Weights of a small GPT-style language model, trained from scratch on English Wikipedia.
Size: 9 layers, 2 heads of 128 (1 for keys and values), vocabulary 2048.
Training: a variant of SOAP for these matrices, 505M tokens, 7703 steps.
Each number is 128 + 32 x the weight over its row's rms, rounded and kept within 0 to 255. Layers, rows and columns count from 0. The size above them is the row's rms in percent of the matrix's.

# layer 6 MLP up, 1024x256, rms 0.444, rows 407-506, columns 0-31
size [ 98 102 104  91  97  95 107 102 102 103  97 101 107 106 103 106 102 103  92  99 102 101 104  98 100  89 110 101  98  99 100 100  95 105  93  96  97 100  96  89 100  96  98  98 102 100  93 106  99  98  97  99  95  92  94  97  97  98 100  93 105  95  99 103  96  99 103  99  96  95  98 109 114 104 100 104  97 104 108 101 104 101 110 104 100 104  97  96 102  97 100 102  91  98 103  96  97  95 102  98]
[[164  73 146 116 135 159 122  89  71 120 109 136 127 121 123 196 164 123 158  90 123  85 199 106 147 106 126  72  75 133 164 144]
 [ 85 113 119 142 148  93 103 145 159 196  75 125 144 105 141 117 153 134 151  89 104 107 163 118 149  59 122 109 116 136 150 125]
 [113 152 172 126 118 125 124 149 160 181 140 155 155 105 155 147 161 140 153 160 162 121 160 122 135 159 160 118  81 137  94 115]
 [150 161 118 155 151 178 132 155 102 134 107 143  99 158 139  62 102 152 146 154 135 156 109 139 164 195 150 149 199 104  60 131]
 [ 98 116 148 190 110 112 161 106 133 152 132 103 152 140 112 102  98 109 132 159 134 135 178 118 174 137 118  73  82  88 129  92]
 [110 150 134 171 130 106 132 116 116  99  75  93 131 123 166 120  99 123 174 132 155 152 116 188 175 163 131  86  99 108 146  79]
 [128 125 184 132 131 119 131 100 169 133 180 180 128 118 126 135 119  88 143  88 161 118 140 130 109 154 188  34 163 103 122  81]
 [137 115  80 137 118 122 147 119 133  62 123 143  77  71  96 218  81 135  91 187  53 113 167 115 134 123 106 135 131 187 160 125]
 [ 81 165 135 164 146 204 149 156  98  98  91 132 110 145 148 178 112  85  91 177 101 154 145 131 156 171 103 139 155 164 129 125]
 [140 129  60 134 146 147 146 205  98 156 129 162 116 176 180  83 145 106 145  95 166 134 115 116 155 129  51 161 155 115 101 160]
 [152 164 115 129 191 112 151  62 148 152 101 161 144 132 133 148 139 115 161 173 122 118 143 153 139  87 105 137  73 168 172  92]
 [111 117 142 100 105  75 194  94 150 132 128 132  87 150 121  63  84 110 143 141 192 104  80 102 140 144 147 134 191 142 130 110]
 [106 184 133 154 135 137 125 132 115 185  55 105 142 120 122 169 135 157 156 151  94 100  71 126  92  89 223 175 139 114 114 137]
 [106 162 103  99 151 189  96 125 205 143 120 171 150 156 129 162  68 120 117 141 165 159  75 103 101 118 126  82 141  80 162 150]
 [202 111 116 132 138 121  91 132 146 119 126 107 119 136 150  65 101 147 163 137 173 141  97 146  88 117 124 127 148 133 109 166]
 [104 167  70 153 156 121  79 101 150 133 123 118 101 108 129 144  81 149 119 151 161 148  93 157 136  82  97 168 120 165  21 118]
 [ 88 163 193  93 137 113 113 106  79 115  62 158 110 120 105 111 178 143 176 146  78 104  76  96 209 120  81 132  96 130 102 164]
 [ 93 137  90 122  77 113 156 123 106  95  83 102 157 149 124  57 143  80 162 110 154 119 120 143  89 203  89  72 153  89  80  77]
 [133 163 146 138 142 180 164  81 140 125 157 173 150  79 100  84 109 107 153 144 181 114 176 121  95 103 126 105 130 146  81 129]
 [130 137 108 114  98 165 147 156 119 118 129 179 104 149 152 133 105 137  85 125 180 117  74  88 100 102 137 107 171 108 101 139]
 [ 97 175 162  97 105 122 122 174 111  93 149 122 174 150  80 140  66 128 154 140 156 163 157  75 117 110 121  65  64 158 106 163]
 [154  83  88 163 178 125 122 161 150 146 130 117 105 122 148 141 121 107 109 164  68  84 123  87  80 105 117  73 134 167 184  73]
 [180 140  78 184 134 103 146 131 153 163 118 119 115 101 126 124 117 135 146  81 138 131 143 109 112 189 144 144 147  72 157 213]
 [151 174 142 124 160 121 175 155 131 153 109 141  83 171 127  93 111 154 152  99 145  90 118 107 166 156 139 125  62 179 127 188]
 [122 180 144 119 153 113 113 131 151 112 153 103 107 148 156 167 135 101  96 120 116  96 105 111  80 126 122 141 103 138 139 162]
 [157 133 138 160  94 155 177 131 163 161 139 162 150 159 191 179 167  54 149  83  97 129  70  85  76  95 124 139 147 160 162 117]
 [122 133 163 155 175  89 169 151 162 149 175  72  92 103 111 112 121 186  63 201 118 122 163  95 104 137 183 138  93  79 149  75]
 [126 139 152  71 122  93  98 131  71 123 156 121  91 139 176 116 130 113 107 103 184 154 200 185 110 117 138  84 187 183 222 133]
 [105 121 161 107 130 180 121 139 102 139 171 121 148  53 119 105 118 134 127 158 150 122 157 181 182 122 150 148 174 111 122  85]
 [120 155  95 120 188  73 114 148 112 158 102 170 160 138 145 104 141 147  78  62 130 132 144 100 119  90 109 107 118 149 109  98]
 [138 146 142  97 144 180 121 109 175 167 116 131 136 162 107 131 149 118 128 122 171  87  86 139 155 160  90  83 113  79 107 169]
 [165 179  91  79 160 128  98  96 163 161 136 140  99  97 111 175 104 156 160 144 177 144 162 119 113 157 137 157 110  91 178 112]
 [143 180 173 112 136 164 103 121 112 121 156 172 223 141 146 121 154 124 186 147 231 152 126 169 142 110 125 103 120 124 113 121]
 [134 121 139 133 146  98 100 116 159  85 174 134 151 145 156 112 185 157 144 140 163  82 137 105 159  92  77  98 149 116 132  91]
 [117 154 127  95 101 147 110  64 142 119 153 101 107 145  88 116 137 123 156  87 128  86 115  98 149 129  98 135 127 134 144 122]
 [ 90  95 151 142  98  98 111 145  90 112 128 131 171 159 127 129 157 199  95 116 122 168  86 129 116  92 141 108 175 169 158 103]
 [137 157  83  74 174 144 139 176  82 152  71 136  85 139  93 142  73 141  93  95 150 157 112  74 135  94 154 108 134 122 168 126]
 [152 147 155 112 109 126 114  92 124 184 153 105 119  94 133 115 104 149 121 146 134 127 160  78 120 151 178 151 129 131 167 138]
 [120  97 138  98 164 113 157 164  95 145 121 129  99 163 110  77 118 123 127 103 149 178 152 132  88 142  79 103  97 147 126 108]
 [162 164 110  90 156 117 152 116 135  58 142 138 145  91 145 154 149 125 154  77 118 116 135  77  88 120  65  89 163  76 112 161]
 [ 76 131 110  81 105 104  86 111 124 100 150 143  99  64 106 112  79  94  81  89 153 117 104  91 123 123 106 182  90 173 100 116]
 [122 121 154 194 152 103 136 133 115 136  79  61 110 153 184 151 131 113  60 128 123 147 126  75  97 149 100 159 124 151 158 153]
 [ 65 139 119 161 106 167 118 119 168 143 159 131  99 125 140 155 163  84  88  88 147 158 107 150  97 111 235 118 123 160 130 152]
 [108 151  84 155  69 143  90  66 165 134 114  96 193 157 105 134 147 131 120 140 168 118 127  88 126 150 185  90 129 155 188 137]
 [139 125 145 134 124 176 132 143 100 165 112 125 130 113 121 144 178  64 214 201 137 107 163 163  78 150 122 106 148  73  82 151]
 [109 147 109 161 159 138  96 123 191 142  63 132 107 110 211 136 173 102 198 177 139 126 165 124 144 146 117  75 146 115 122  94]
 [ 37 186 121  81 137 119 114 118 109 114 123 173 161 122 145 197 139 137 149 178 185 121 117  85 203  87 108 144 149 177 146 121]
 [150 118 142  96  98 159  83 176 124 163 172 129 126 125 132  77 137 111 166 146 143 114 135 132 120 128 126  95 141 134 111 138]
 [193 137 111  83 148 133  88 108 162 159 133 154  81 129 149 107 175  82 185 159 111 184 176  93  80  72 102  93 100 162 132 123]
 [116 101 103 107 101 100 120 103 146 180  47 113  91 121 161 114 133 155 199 175 137 116 154 125  92 165 141 194  63  88 107 100]
 [140 123 105 142 125 133 141  93 130 113 132 155 155 147 142 109 141  77 125  85 150 188 131 160 105 154 120 143 186 135 160  48]
 [101  98 160 108 152 125 169 153  86 131  97 230 128 131 124 121 141 163 170  50 112 141 168 104 163 100 106 165 159 107  90 116]
 [144 155 175 178 208  99 133 141 149 163 153 163 154 102 129 115 179 101 108 176 137 154 164 111 125  34  88 117 134 137  87  74]
 [139 161 130 198 116 140 140 100 145  78  81 112 152 192 174 191  94 106 100 156  95 125 115 133 161 152 123 137  76 222 171 175]
 [155 136 111 152 142 105 181 126 135 138  99 157 108 186 150  91 134 112 158 151 127 140 162 104 138 154 115 109  84 190 183 146]
 [149 136 107 115 152 121 150 119 118 138 107 120 112 121 170 186 114 154 125 198 123 202 119 141  79 175 130 130 104 148  84 188]
 [112 128 147 157 119 114 143 114 154 120 153 162  92 112 146 137 145  95  69  57 113 136  83 164  90 152 101 124 130 156 140 154]
 [152 186  69  90  79  94 141 136  97 137 142  84 133 154  88 169 126 133 114 118  93 140 125 137 194 154 205 104 153  88 101 136]
 [123 189 126 104 118  82 111 135  52 170 174 128  95  83 150 135 159 124 115 139 106 160  43 107 127  90 115 102  77 105 140 131]
 [124  81 166 124 111  93 153 113 129  91 110 160 135 116 152 153 101  58 121 185 162 174 102 126 116 102 184  67 149 135 136  70]
 [194  88  98 111 164 149 104 189 235 171 102 141 113  51 138 134  95 136 122 181  78 149 123 130 150 164 183  98  69  82  98  88]
 [117 158 172 105 135 114 105 116 134 125 165 113 127  68 136 138 139 135  91 203 132  80 133 101 130  62 117 145 181  92 113  72]
 [133 113 138 132  85  91 137 100 112 126 119 130 107 160 109 157 172 148 216 120 139  88 168 148 147 156 118 155 139 117  95 115]
 [145 174 142 145 122 145  93 112 177 132  53 131 136 143  84 142 109 145 145 105 149  57 160 158 123 120 136  68 186 173 148 140]
 [161 106 128 152 157 174  70 133 127  64 153 165  86 120 146 146 183 184 177 175 161  92 156  74  86 150 136 172 134 164  92 103]
 [118 180 131 114 172 159 171 142 164 144 125 133 104  77 147 128 113  62 141 133 195 151 107 177 106 104 147 125 157  80 138 102]
 [106 159 154 155 115 148 141  71 101  84 139 144 191  90  48 101 107 117 106 123  87 129 121 139 165 140 103 121 118  39 126  88]
 [117 105 140  83 112  92 101  76 146 147 158 129  90 176  98 157 121 144 122 110 124 127 187 103  93  97 168  98 136 115 179 136]
 [149 125  99  57  97 163 143 120 103  73 100  81 154  43 106 158 184 166 130 127 128 123 170  90 140 114  69 111 114 134 189 141]
 [100  71 111 159 155  95 190 135 127 162 170 142 117 129  93  42 142  79 110 131 104 175 124 115 100 145 145 155 104  59  62 111]
 [171 128 160 146  69 129 153 155 218 142  74 163 154 161  93 126  70 176 128 142 125  96 124 182 162 138  93 111 106 133 160 134]
 [147 129 106 170 112  84 101 132  89  93 158  94  95 147 135  89 118 180 117 113 156 116 114 172 163 175 173 148  95 150 136 110]
 [103 139  91 145 112 141  62 149 124  85  92 132 109 168 163 116 107 121 109 140 177 147 121 225 153 199 132 121 184 166 150  60]
 [137  90 167 114 170 126 152 142 131 149 116 146 102 144 119 177 145 123  86 145 111 215 102 110 126  74 159 103  70  95 112 154]
 [155 154  61 175 111  83  44 161 106  49  81  67 130 100 154 124 111 122  66  83  78 140 138 123 140 115 128 116 195 109  88 139]
 [ 89 126 115 132 172  91 163 221 170 143 150 145  93 153 133 168 113 131 115 142 144  37 185 133 143 142  95 132  82 145 107 163]
 [ 86 110  68 178 160  99 129  99 152 131 136  66  66 158 116 119 146  74 120 170 169 205 116  85 118 189 129 124 129  87 135  59]
 [116 187 132 143  96 124 136 119 138 114 143 116 132 153 143 152 110 180 142 155 129 171 188 134 120 130 105 155 200 120 128  66]
 [173 145 106 131  95 136 157 164 156 134 121 149 122 171 142 147  68  88  79 106 192 156  91 112 167 185 104 126 115 125 175 105]
 [118 118 161 102 149 115 140 127 102 109 134 130 214  67 157 112 118 161 215 191 134 188 155 129  56 145 134 125 150 103 112 100]
 [148 119 161 157  69 131  74 125 154 160 139 136 208 145 123 138 105 117 172 134 119 131 143 136 154 151 156 118  91  83 102 110]
 [183 193 129 112 126 121 189 187  98 161  93  98  90 161  82  83 152 126 136 160  97 121 142 169 175 142 119  81 148  95 161 128]
 [ 51  86 143 151  66 172 107 122 131 146 154 131 169 186  93 115  86 108 165 126 171  87 101  70 174 156 133 122 148 177 152 141]
 [122 134 115 159  49 130 139 136 129 129 153 191 132  64 138 180 132 141 115 125 155 132 108 121 120 140 108 120  85 179 125 137]
 [ 79 123 102  90 147 145 163 140 149 122 140 100  81 151 149 133 103 163  78 122 157 160 156  49 203 127 135 129 189 126 116  92]
 [181 188 165 128 108 114 205 122  97 133 104 140  88 119 113 133 147 132 128 136  97 126 151 105 145  94  88  79 124 147 103  80]
 [122  82 139 130  98 107 108 134 137 160 134 141 204 101 180 130 160  86 172  96  45  89 110 120 155 178 135  58 130  98 169  98]
 [ 88 135 123 121 109 100 143 136 188 145  99 162  71 115 168 105  91 124 120 127  83 160 166 153 166 105 147 116  84 132 174 175]
 [ 95 142  92 121 146 160 183 126 104 125 130 110 161 130 151  96 108 138 133 142 142 128 210 144 161 154 171  77 122  72 142 113]
 [137 142  94  68  83 106 152 134 122 108 148 116 114 111 145 117 143 183  94 119 135 140  94 111 157 170 129 167 170 160 182 113]
 [ 92 159 133  88 130 114 137 121 126 121 146 122  81  99  94  98 127 111 178 183 123 192 108  69 114 194 136 132  89 123 108 140]
 [148 111 100  90 128 144 152  84 111 142 175  75  95 135 124  83 126 136 181 132 133  89 170 127 131  90 108 116 126 141 137 101]
 [ 91  96  84  61 123 175  37 116 119 131 102 157 144 129 183 115 132 118 134 135 119  79  77  79 141 153 120 139 185 110 140  55]
 [139 134 129 125 147 142 100 155  98 190  63 181  68 127  97 144 177 121  85 174 201 122  71 141  62 126 188 116 122 114 114 107]
 [ 65 126 152 134 115 148  75 104 170 158 131 111  74 122 140 140 146 183 115  76 129 164 129  97 188 134 143 143  82 132 145  61]
 [144 122 138 106 163 151 107 162 132 112 139  87 165 149 111 111 135 139  67 136 138 122 189 150 143  96  71 141 142 133 153  91]
 [129 149  77  69 142 117 151 156 135 147 153 149 115  97 124  92 107 237 134 130  76  93 145 117  87 143 142 116 157 156 121 156]
 [ 89  92  91 223 165 109 140 132 188 159 198 190 116 127 162 143  53 111 138  81 113 133 106  31 180 103 147 118 125 134 125 131]
 [ 75 179 161 127 138 123 158  91 126  79  70  52 136 157 118 180 159 120 141 100  95 108 129 182 119 137 172 106  94 174 161  80]
 [116 143 105 116 125 127  96  87  99 116 107 162 134 195 183 154 112 155 131 134  92 119 167 121 103 111  79 137 151 136  82 153]]
# layer 6 MLP down (transposed), 1024x256, rms 0.457, rows 407-506, columns 0-31
size [ 93 108 108  95 103  92 104  94 102  96  93 101 114 106 108 100  98  98  96 108 104  99 108 102  98  96 123  97  98  95 100 110  92 103  97  97 100  99  99  94 107 104 103 100  97 101 100 104 107 101  95 110  96 101  93 102 100  98 103  98 106 104  96 106 102  92 117  97  97  91 101 103 100 115  98 106 101 104 101  99 103  99  96 106 102  98  99  99  91  95  97 110  84  96 112  99  95 100 102  93]
[[126  92 118 140 166 119 153 165 140 157 108  88 125 142  71 162 178 162 102 171 128 169 144  96 111 133 123 146 133 180 194 142]
 [118  91  91 130 178  81 136 131  72 165 131 120 105 133  54 151 139 107  99 135 115  96 191 209 133 103 166 127 115 135 102 181]
 [115 112 132 130 145 106  78  93 132 101 146  55 115 123 103 173 144 181 160 162 123 140 139 131 138  77 138 133 142  87  72 114]
 [129 185  98 108 164  99  77 160  86 144 128 160 145  79 145 113 110 115 124  67  92 135 139 136 126 146  80 111  87 196 161 140]
 [ 77 103  89 127 168  94 142  93 176 119 126 135 117 170  89 179  94 134 123 125 124  69  77 143 110 134 113 133 135 153 110  98]
 [ 90 138 113 134 107 141 112  82 147 139  96 101 152 142  71  90 163 140 133 104 165 134  95  96 171  60 114 123 146 123 169 179]
 [ 86 107 124 162 138  84  81 150 143 158 188 175 107 119 162 150 100 117  93 151 178 151 127 111  89 158 106 187  94 106 108 126]
 [115 128 127 101 149  88 179 141 111 103  88 105 144 140 120  88  95 152 129 105 163  88 129  97 178 103  86 128 148 100 124 109]
 [122 123 101 136 112 142 139 154 145 155  97 113 115 166  99 140 161 121  99 135  89 123 146 119  85 157 157 106 142 133 123 100]
 [110 166 167 154  85 123 105 111 158 150  70 132  92 142  94 147  99 184 112 167 149  99 114  95  92 203 192 148 137  77 153 112]
 [129 137  71  66 117 120 119 146 150 104 115 135 129 112  95 125  72 145 164 108  99 138 119 101 162 124 164  87 141 204 113  82]
 [101 111  79 114 179 124 157 183 194 160  92  91 176 167 111 134 147 148  98 140 105  84 183 141 131 100 150 126 159 120 137 153]
 [126  94 114 103 132 166  87 158 135 146 164 133 139 118 138 215 121  82 178 131 116 206 145 149 104 160 168  96 123 133 106 107]
 [120 174 131 169  97 115 139 135 196 120  99 145 172 119 137 156  46 147  77  97 198 110 115 131 148 174 134  94 126 187 110 227]
 [123 125 140 165 123 119 161 130 122 142 155 122 109 116 118 105 113 128 178 127 147 124 118 182 145 121 110 101 109 151 154  95]
 [169 145 132 154 134 145 102  95 146  86 124 102 157 176  97 109 155 110 173 176  68 121 163 156  64  98 127  73 169 128 124  68]
 [113 173  75 108 112 126  92 198 164 153  84 150 143 177 132 105 150 128 117 154  72 123 136  72 114  95 107 156 123 115  75 126]
 [116 139  79 178 107 171 171 123 108 157 168 147 127 109 141 155 175 128 118 152 169 123  85 219 130 123 185 174 154  97 125 112]
 [ 98 136 186 102 141 112 151 164 157  98 130 116 142 107 132 122 142 122 105 196 144  92 117  85 144  98 112 138 156  96 147 184]
 [201 138 100  93 114 107 125 143 129 135 106  76 111 133 151 131 122 166 107 204  99 123 116  94 110  84 150 136 125 143 148 123]
 [103 125 205 121 109 133 139 126 188 160 189 154 161 111  92  91  98 104 125 128 146 139 143 167 156 119  98 107 101 167 219 128]
 [ 78 124 116 112 172 141 139 136 162 135  71 104 105 107 101 149 130 122 118 103 154 114 136  75 135 172 155 109  97 121  72 139]
 [111 150 135 143 148 158 173 128 146 132 194 111  73  96 114 188 115 132  81 184  99 102 165 123 166  91 118 158 117  90 132 120]
 [143 119 184 145  98 122  99 122  74  98 113 179 161 135 155 149 178 113 164  73  96 152 135 132 103 123 135  42  32  94  98 104]
 [183 176 143  77 120 131 133 129 151 105 121  90  76  51 114 122 127 123  93  90 111  84  93 107 122 160 160 122 105 134 148 152]
 [149  88 123 184 151 103 198  93 112 128 172 102 122  93 163 130  84 150  56  96 136  71 160 140  78 128 139 151 134 174 184  78]
 [122  81 127  99 140 155 190 186 155 131 118 136 122 104 116 117  53 151 135 145 120 162 110 119 141 103 133 164 125 124 122  47]
 [ 88  94 104 116 138 110 113 122 134 118 229 108 109 178 130 154 106 129  73 143  84 113 153 178 159 104  98  87 192 124  85 160]
 [112 143 150 114 150 150  98 146  78 151 168 103 100 104 145 181 150 133 101  64 214  91 120 140 147  94 125 150 161 144 128 125]
 [145 104  71  89 127 110 149  85 131 124 123 103 112 123 179 121  77 128 101 145 206 107 163 161 201  47 148  68  83  93 128  63]
 [ 69  74 110 192 100  49 154 142 192 138 172  98  90 110 123 133 126 133 105  80  99 137 107 103 130 134 111 143 164 146  96 146]
 [105 113 142 117 116  86 160  97 146 151 129 103  75 198 143 154 113 169 121 120 175  79 179 111 136 149 116 169 152 150  75 101]
 [209 180 108 138 154 144 171 156 140 148 101 188  98 142  87  84 142  93 126 139 135 107 144 128 149 196 163 146 116 166 126 166]
 [107  75 133  81 161 108 102 132 114 127 147 100 119 111 180 168 145 135 158 108 136 107  87 147 139  92  92  92 144 131 171 110]
 [ 71 142 183 166 116 175 100 138 116 179 121 132 111  90 143 161 143 125 181 177 111 122 120  82 179 118 105 115 172 116  90  71]
 [144 149  96  94 155 104  91 110 162 106 165 148 123 112 176 167 115 136 126 161 176 121 103 154  41 163  65  80 137 126 124 121]
 [161 134 106 116 138 126 140 102 145 110 131 184  70 156 107  84  78  97  80 139 120 142 174  87 131 101  68 149 141 144 169 148]
 [112 137 147  95 181 144 132 187  79 144 122 139 107 166 133  80 135  64 171 133 150 131 179 167 175 112 113 146 127 155 111 199]
 [ 90 125 124  91 122 143 181 155 176  75 108 174 120 137 117 165 154 141  70 159  66 219 111 132 156 174 119 150 138 132 143 126]
 [122 163 107 145 153 153 158 134 113 179 126 127 156 151 157 149 120 139 178 154 122 119 129 111 105  95 197 118  57 159  95 153]
 [155  85 116 121 111 113 118 154  93 107 194 131 168  78 112  98  59 121 131 127 114 137 118 124 132 140  99 138 130 125 139 170]
 [190 122 161  85 191 193 143 138 122 114 127 109  79 146 104 147 127 135  95  97 151 141 122 122 142 132 141 101 130 140 182 128]
 [115 134 143 145 153  90 141  86 109 120 153 160  86  74 117 123 137 189 129 119  71 130 140 105 144 191 220 121 120  98 112  93]
 [110 159 147 149 110 144 124 162 127 165 147 196 157 105 122  55 112 121 182 112 165 121 142 149 162  76 151 111 103 146 144 138]
 [205 134 143  92 109 142 155 146 135 137 194 163  90 126 110  96 102 128  78 111  97  87 111 125 143 133 126 128 114 131 123 169]
 [156  95 174 138 104 105 143 188 130 133 169 181 171 161  88  89  61 126 142 175 152 180 173 108 120  94  88 156 149 188 102 123]
 [106  95  85 137 134 101 172  95 169 103 149 142 153 145 149 139 159 148 116 125 142 197 102  76 188 164  95 126 115  96  61  87]
 [146 175 109 164 102 139 162 116 111 142 136 103 140 127 126  95 105 161 135 124 145  98  71  72 168 160 114 101 132 106 152  97]
 [ 89 125 122 130  83 105 164  67 121 156 140  89  94 106 152 125 132 158 144 170 106 124  71 208 120 143 141 180 122 143 145 110]
 [123 125 195  96 187 142 117 141 135 144  94  42 141 109 119 200 173 136 166 138 146 133 118  97  94 121 112 139 142 101 132 150]
 [132 125 110  97 120 135 146 108 142  70 109 118 120 123  73 119  84 133 127 164 126 145 197 121  58 139 164 123 126 104 119  91]
 [184 120 140 145 159 118 111 100  84 110 153 154 163 230 137 113  99 180 136 118 109 197 119 118 128 141 156 162 135  69  42 125]
 [184  96 107  98 170 140 145 177 128 141 107 106 116 129  82  73 132 113 161 108 136  47 206 152 143 104 180 116 168 140  57 148]
 [ 70 174 160 137 141 156 119 127 130 116 122 148 183 186 141  84  91 122 178 152 112 106  96  99 173  75 103 108 131 121 114 144]
 [124  92 173 140 148 158 140 110 238 140 149  77 176 119  93 135 159 133 125 117 130 144 103 113  93  90 121 138 124 111 141  87]
 [ 63  83  99 137 103 123 108 127  84  99  34 178 142  99 136 161 141  62 129 122  62 128 107 122 136 104 134  69 161 157 131 126]
 [ 75 155 156 131  85 115  83 125 112 102 103 104 142  88 145 131 124 161 133 119 130  86 105 173 145 122  61 141 119 102 136 192]
 [105 183 115 130 143 122 184 155 114 120  66 123  89 165 129 116 159  50 150 107 133  75 104  66 152  84 132 106 153 166  60  73]
 [159  98  91 125  76 100 124 102 147  86 103 125 178 157 119 159 124  93  95  80 123 111  87 142 139  83 161  44 176 174  83  79]
 [138 137 162 131 107 133 123 113 109 129 109 134 168  94 171 162  85 190 139 105 126  94 137  89 106 116  72 117 146 101 110 126]
 [128 137 104 111  70  99 119 146 160 157  79 110  66 120  82 159 141  75 198 122 106 180 125  38  93 113 140 138  60 139 110 143]
 [122 105 183 117  64  82 108 107  67 100  81 102 143  97  71 123 142 185  87 138 105 111 103 152 161 104 134 130 180 122 170 158]
 [ 85 127 119 113 161  86 141 106  79 124  59 131 123 142 145 128 164 129  66 125 164 103 132 132  73 145 111 111 107 103 149 158]
 [203  77 152 143 136 102 139  79 164 113 101 109 138 156 137 119  75 134  88 100 121 131 161  87 161  88 107 151 137  58  97 179]
 [ 95 196 117 126 171 141 111 118 103 123 152  60 152 146 133 119  61 105 163  80 118 122 143 130  91  96  90 101  75  97  98  95]
 [145 103 112 126 130 101 140  74  88  92 168 148 158 160  64 118 104 115 121 121 135  94  67  88 169 135 108 203 123 124 125 193]
 [106 157 178 118 138 157  91  94 146  96 109 172 127  93 153 144 124 131 115  92 126 162 111 158 157 164 143  96 151 157  99 143]
 [140 117 108  87 123 140 133 126 148  84 133 118 125  94 174 131 145 117  79 115  70 128 132 145 107 137 189 114 104 147  94 169]
 [135 139 191 150 174 179 142 132 111 140 105  72 138 142  89 114 122 134 160 156 124 131 147 185 123 129 108 158 178  92 152  80]
 [103 150 164 116 164 184 159 128 130  58 120 118 137 153 182  97  97 124 119 103 151  92  91 124 126 147  88 140 123 135 176  68]
 [135 198 129 186 120 110 105 132  79  89  86 109 118  81 125 157 150 128 123 196 163  98 141 168  74 141 161 118 142 129 148 117]
 [ 93 137  99 142 178 213 134 125 100 167 117  59 117 153 156  67 144 115  92 174 130  98 128 142  98 134 155 154 191 170 103 104]
 [141 140 151  96 130 127 179 101 159 168 107 135 131  74 138 164 144 165 148 122  77 106 172  78 103  60 132 114  82  77 105 111]
 [ 89 107 133 189  96 114  93 108 149 159 119 130 141 123 136 108 113 137 184  48 102 103 141 117 136 117 172 100 160 179 134  79]
 [ 58 104 166  88  95 114 157  85 159 198 115 166 139 115 148 120 139 138 118 171 105 130 162  85 126 109 137 156 118 156 169 166]
 [ 92 154 187 112 165 128 217 125 106 109 146 200 171 108 144 104 129 103 110 129 109  98 155 157  80 141 162 105  86 163  54 140]
 [168 111 178 153 199 131 129 102 109 142 124 182 107 160 124  80 123 152 116 131  88 113 145 115 145 122 190 221 181  88 157 146]
 [132 128 127 175 186 124 152 158 114 117 173  86 113 145 104 121 123 115 119 154 152 172 151  63  82 106  88 130 158 153 107 102]
 [159 150 162  86 132 104  90 141 120 119 173 191 127 127 161 140 118 114 188 176  57 116 185 135 104 139 110 102 122 180  98  99]
 [ 91 168 112  98 109 136 135  69 125 132 128  69  97 159  98 149 136 156  45 137 157 144 183 138 100 126  65 132 140 110 162 199]
 [121  64 113 180 159 127 159 118  75  99 144 175 155 123 116 148 116 138 109  81  88 110 141 133 132 138 172 141 117 145 134 119]
 [111 107 176  70 104 165 132 122 129 165 101 115 156 120 106 174 158 176  74 139 102 154 212 123 144 131 145 124 137 161  70 196]
 [111 134  81 110 142 140 101  46 131  85 144 151 123 136 128 150 121 172 108  61 129  81 179 165  83 197 143 149  51 119 103 137]
 [140  97 163 116 137 134 143  86 119 165 142 144  90 183 172  98 104 132 141 144 111 102 146  68 138 137 146 140  92  69 153 122]
 [113 142 100 112 130 120 154 124 196 146 169 167 162 172 117 127 168  94 144 106  76  93 142 144 112  96 162 129 127 187 136 132]
 [137 108 149 129 124 124 149 137 106 115 172 125 122 166 117  87 180 177 112 142 101 104  92 142 167 126 153 183  97 114  81  97]
 [110  94 160 129 141 142  95 145  80 125 104 170 155 161  40 138 138 180 124 119 113 105 140 126  32 117 154 146 119 152 170 167]
 [ 74 150 109 103 133 147  72 148 117 137 112 107 117 103 127 146 155 142 181 121 153 158 121 148 104 180 111 138 149 147 111  79]
 [109  67 187 148 129 163 110  75 134  78  95 148  92 147 170  96 117 144 109 149  84 133  87 152 122 103 144 137 142 150 116 156]
 [153 188 175 161  74 146 122 130  47 102 179 150 164 142 196  98 161  91 119 167 153  64 177  89  98 141 140 182 103 109  84 139]
 [123 131 151 123  96 140 100 142 166 130 104 198  81 110 149 162 155 133 150 146 105 126 126 126 135 148  95  95 154 152  50 163]
 [161 133 163 138 193 137 140 176  87 116 202 154  95  93 124 106 137 129  72 149 153 137  71 105 180 147 135 142  80  85 121 134]
 [161 144 110 168 164 144 165 147 186 156 144 159 105 105  83  73 148 138  83 126 137 146 146 152 104 124 114 148 135 153 167 119]
 [118 140 148  81 184 126 154 119 164 180 131 154 148 159 125 162  79  93 141 102  56  95 160 142 122 128 126  97 149 102 133 157]
 [121 167 109 152 123 166  93 150 134 157 109 140 141  84 104 131  97  89  82 194 107 112 141 168 151 102 124 107 142 137 111 154]
 [100  54  62 188 133  79 110 104 140 130 161 125 125 171 138 177  78 185 137  94 159 129 127 103 119 104 113 134 103  50 137 151]
 [ 82 149 202  85  86 120 142  98 158  94 191 155 119 104 117 136 133  77 161  83 113 134 110 120 110  87 119 123  94  93 168 129]
 [123 143 141 157 188 139 101 146 113 174 143 172 161 105 136 141 166 156 161 165  45  95 136 157 132 100 134  82 158 169 125 170]
 [137 138 114 136 140 157 128 164 178  90  86 159 155 170 165 131 133 129 213 111  80 156  88 100 131 139 151 110 160 137 122 124]
 [153 163 150  95 110 150 129  64 115  81 124 182 137  95 182 151 111 126 114 138  78  76 150 137 152 131 116 150 141 174 181 197]]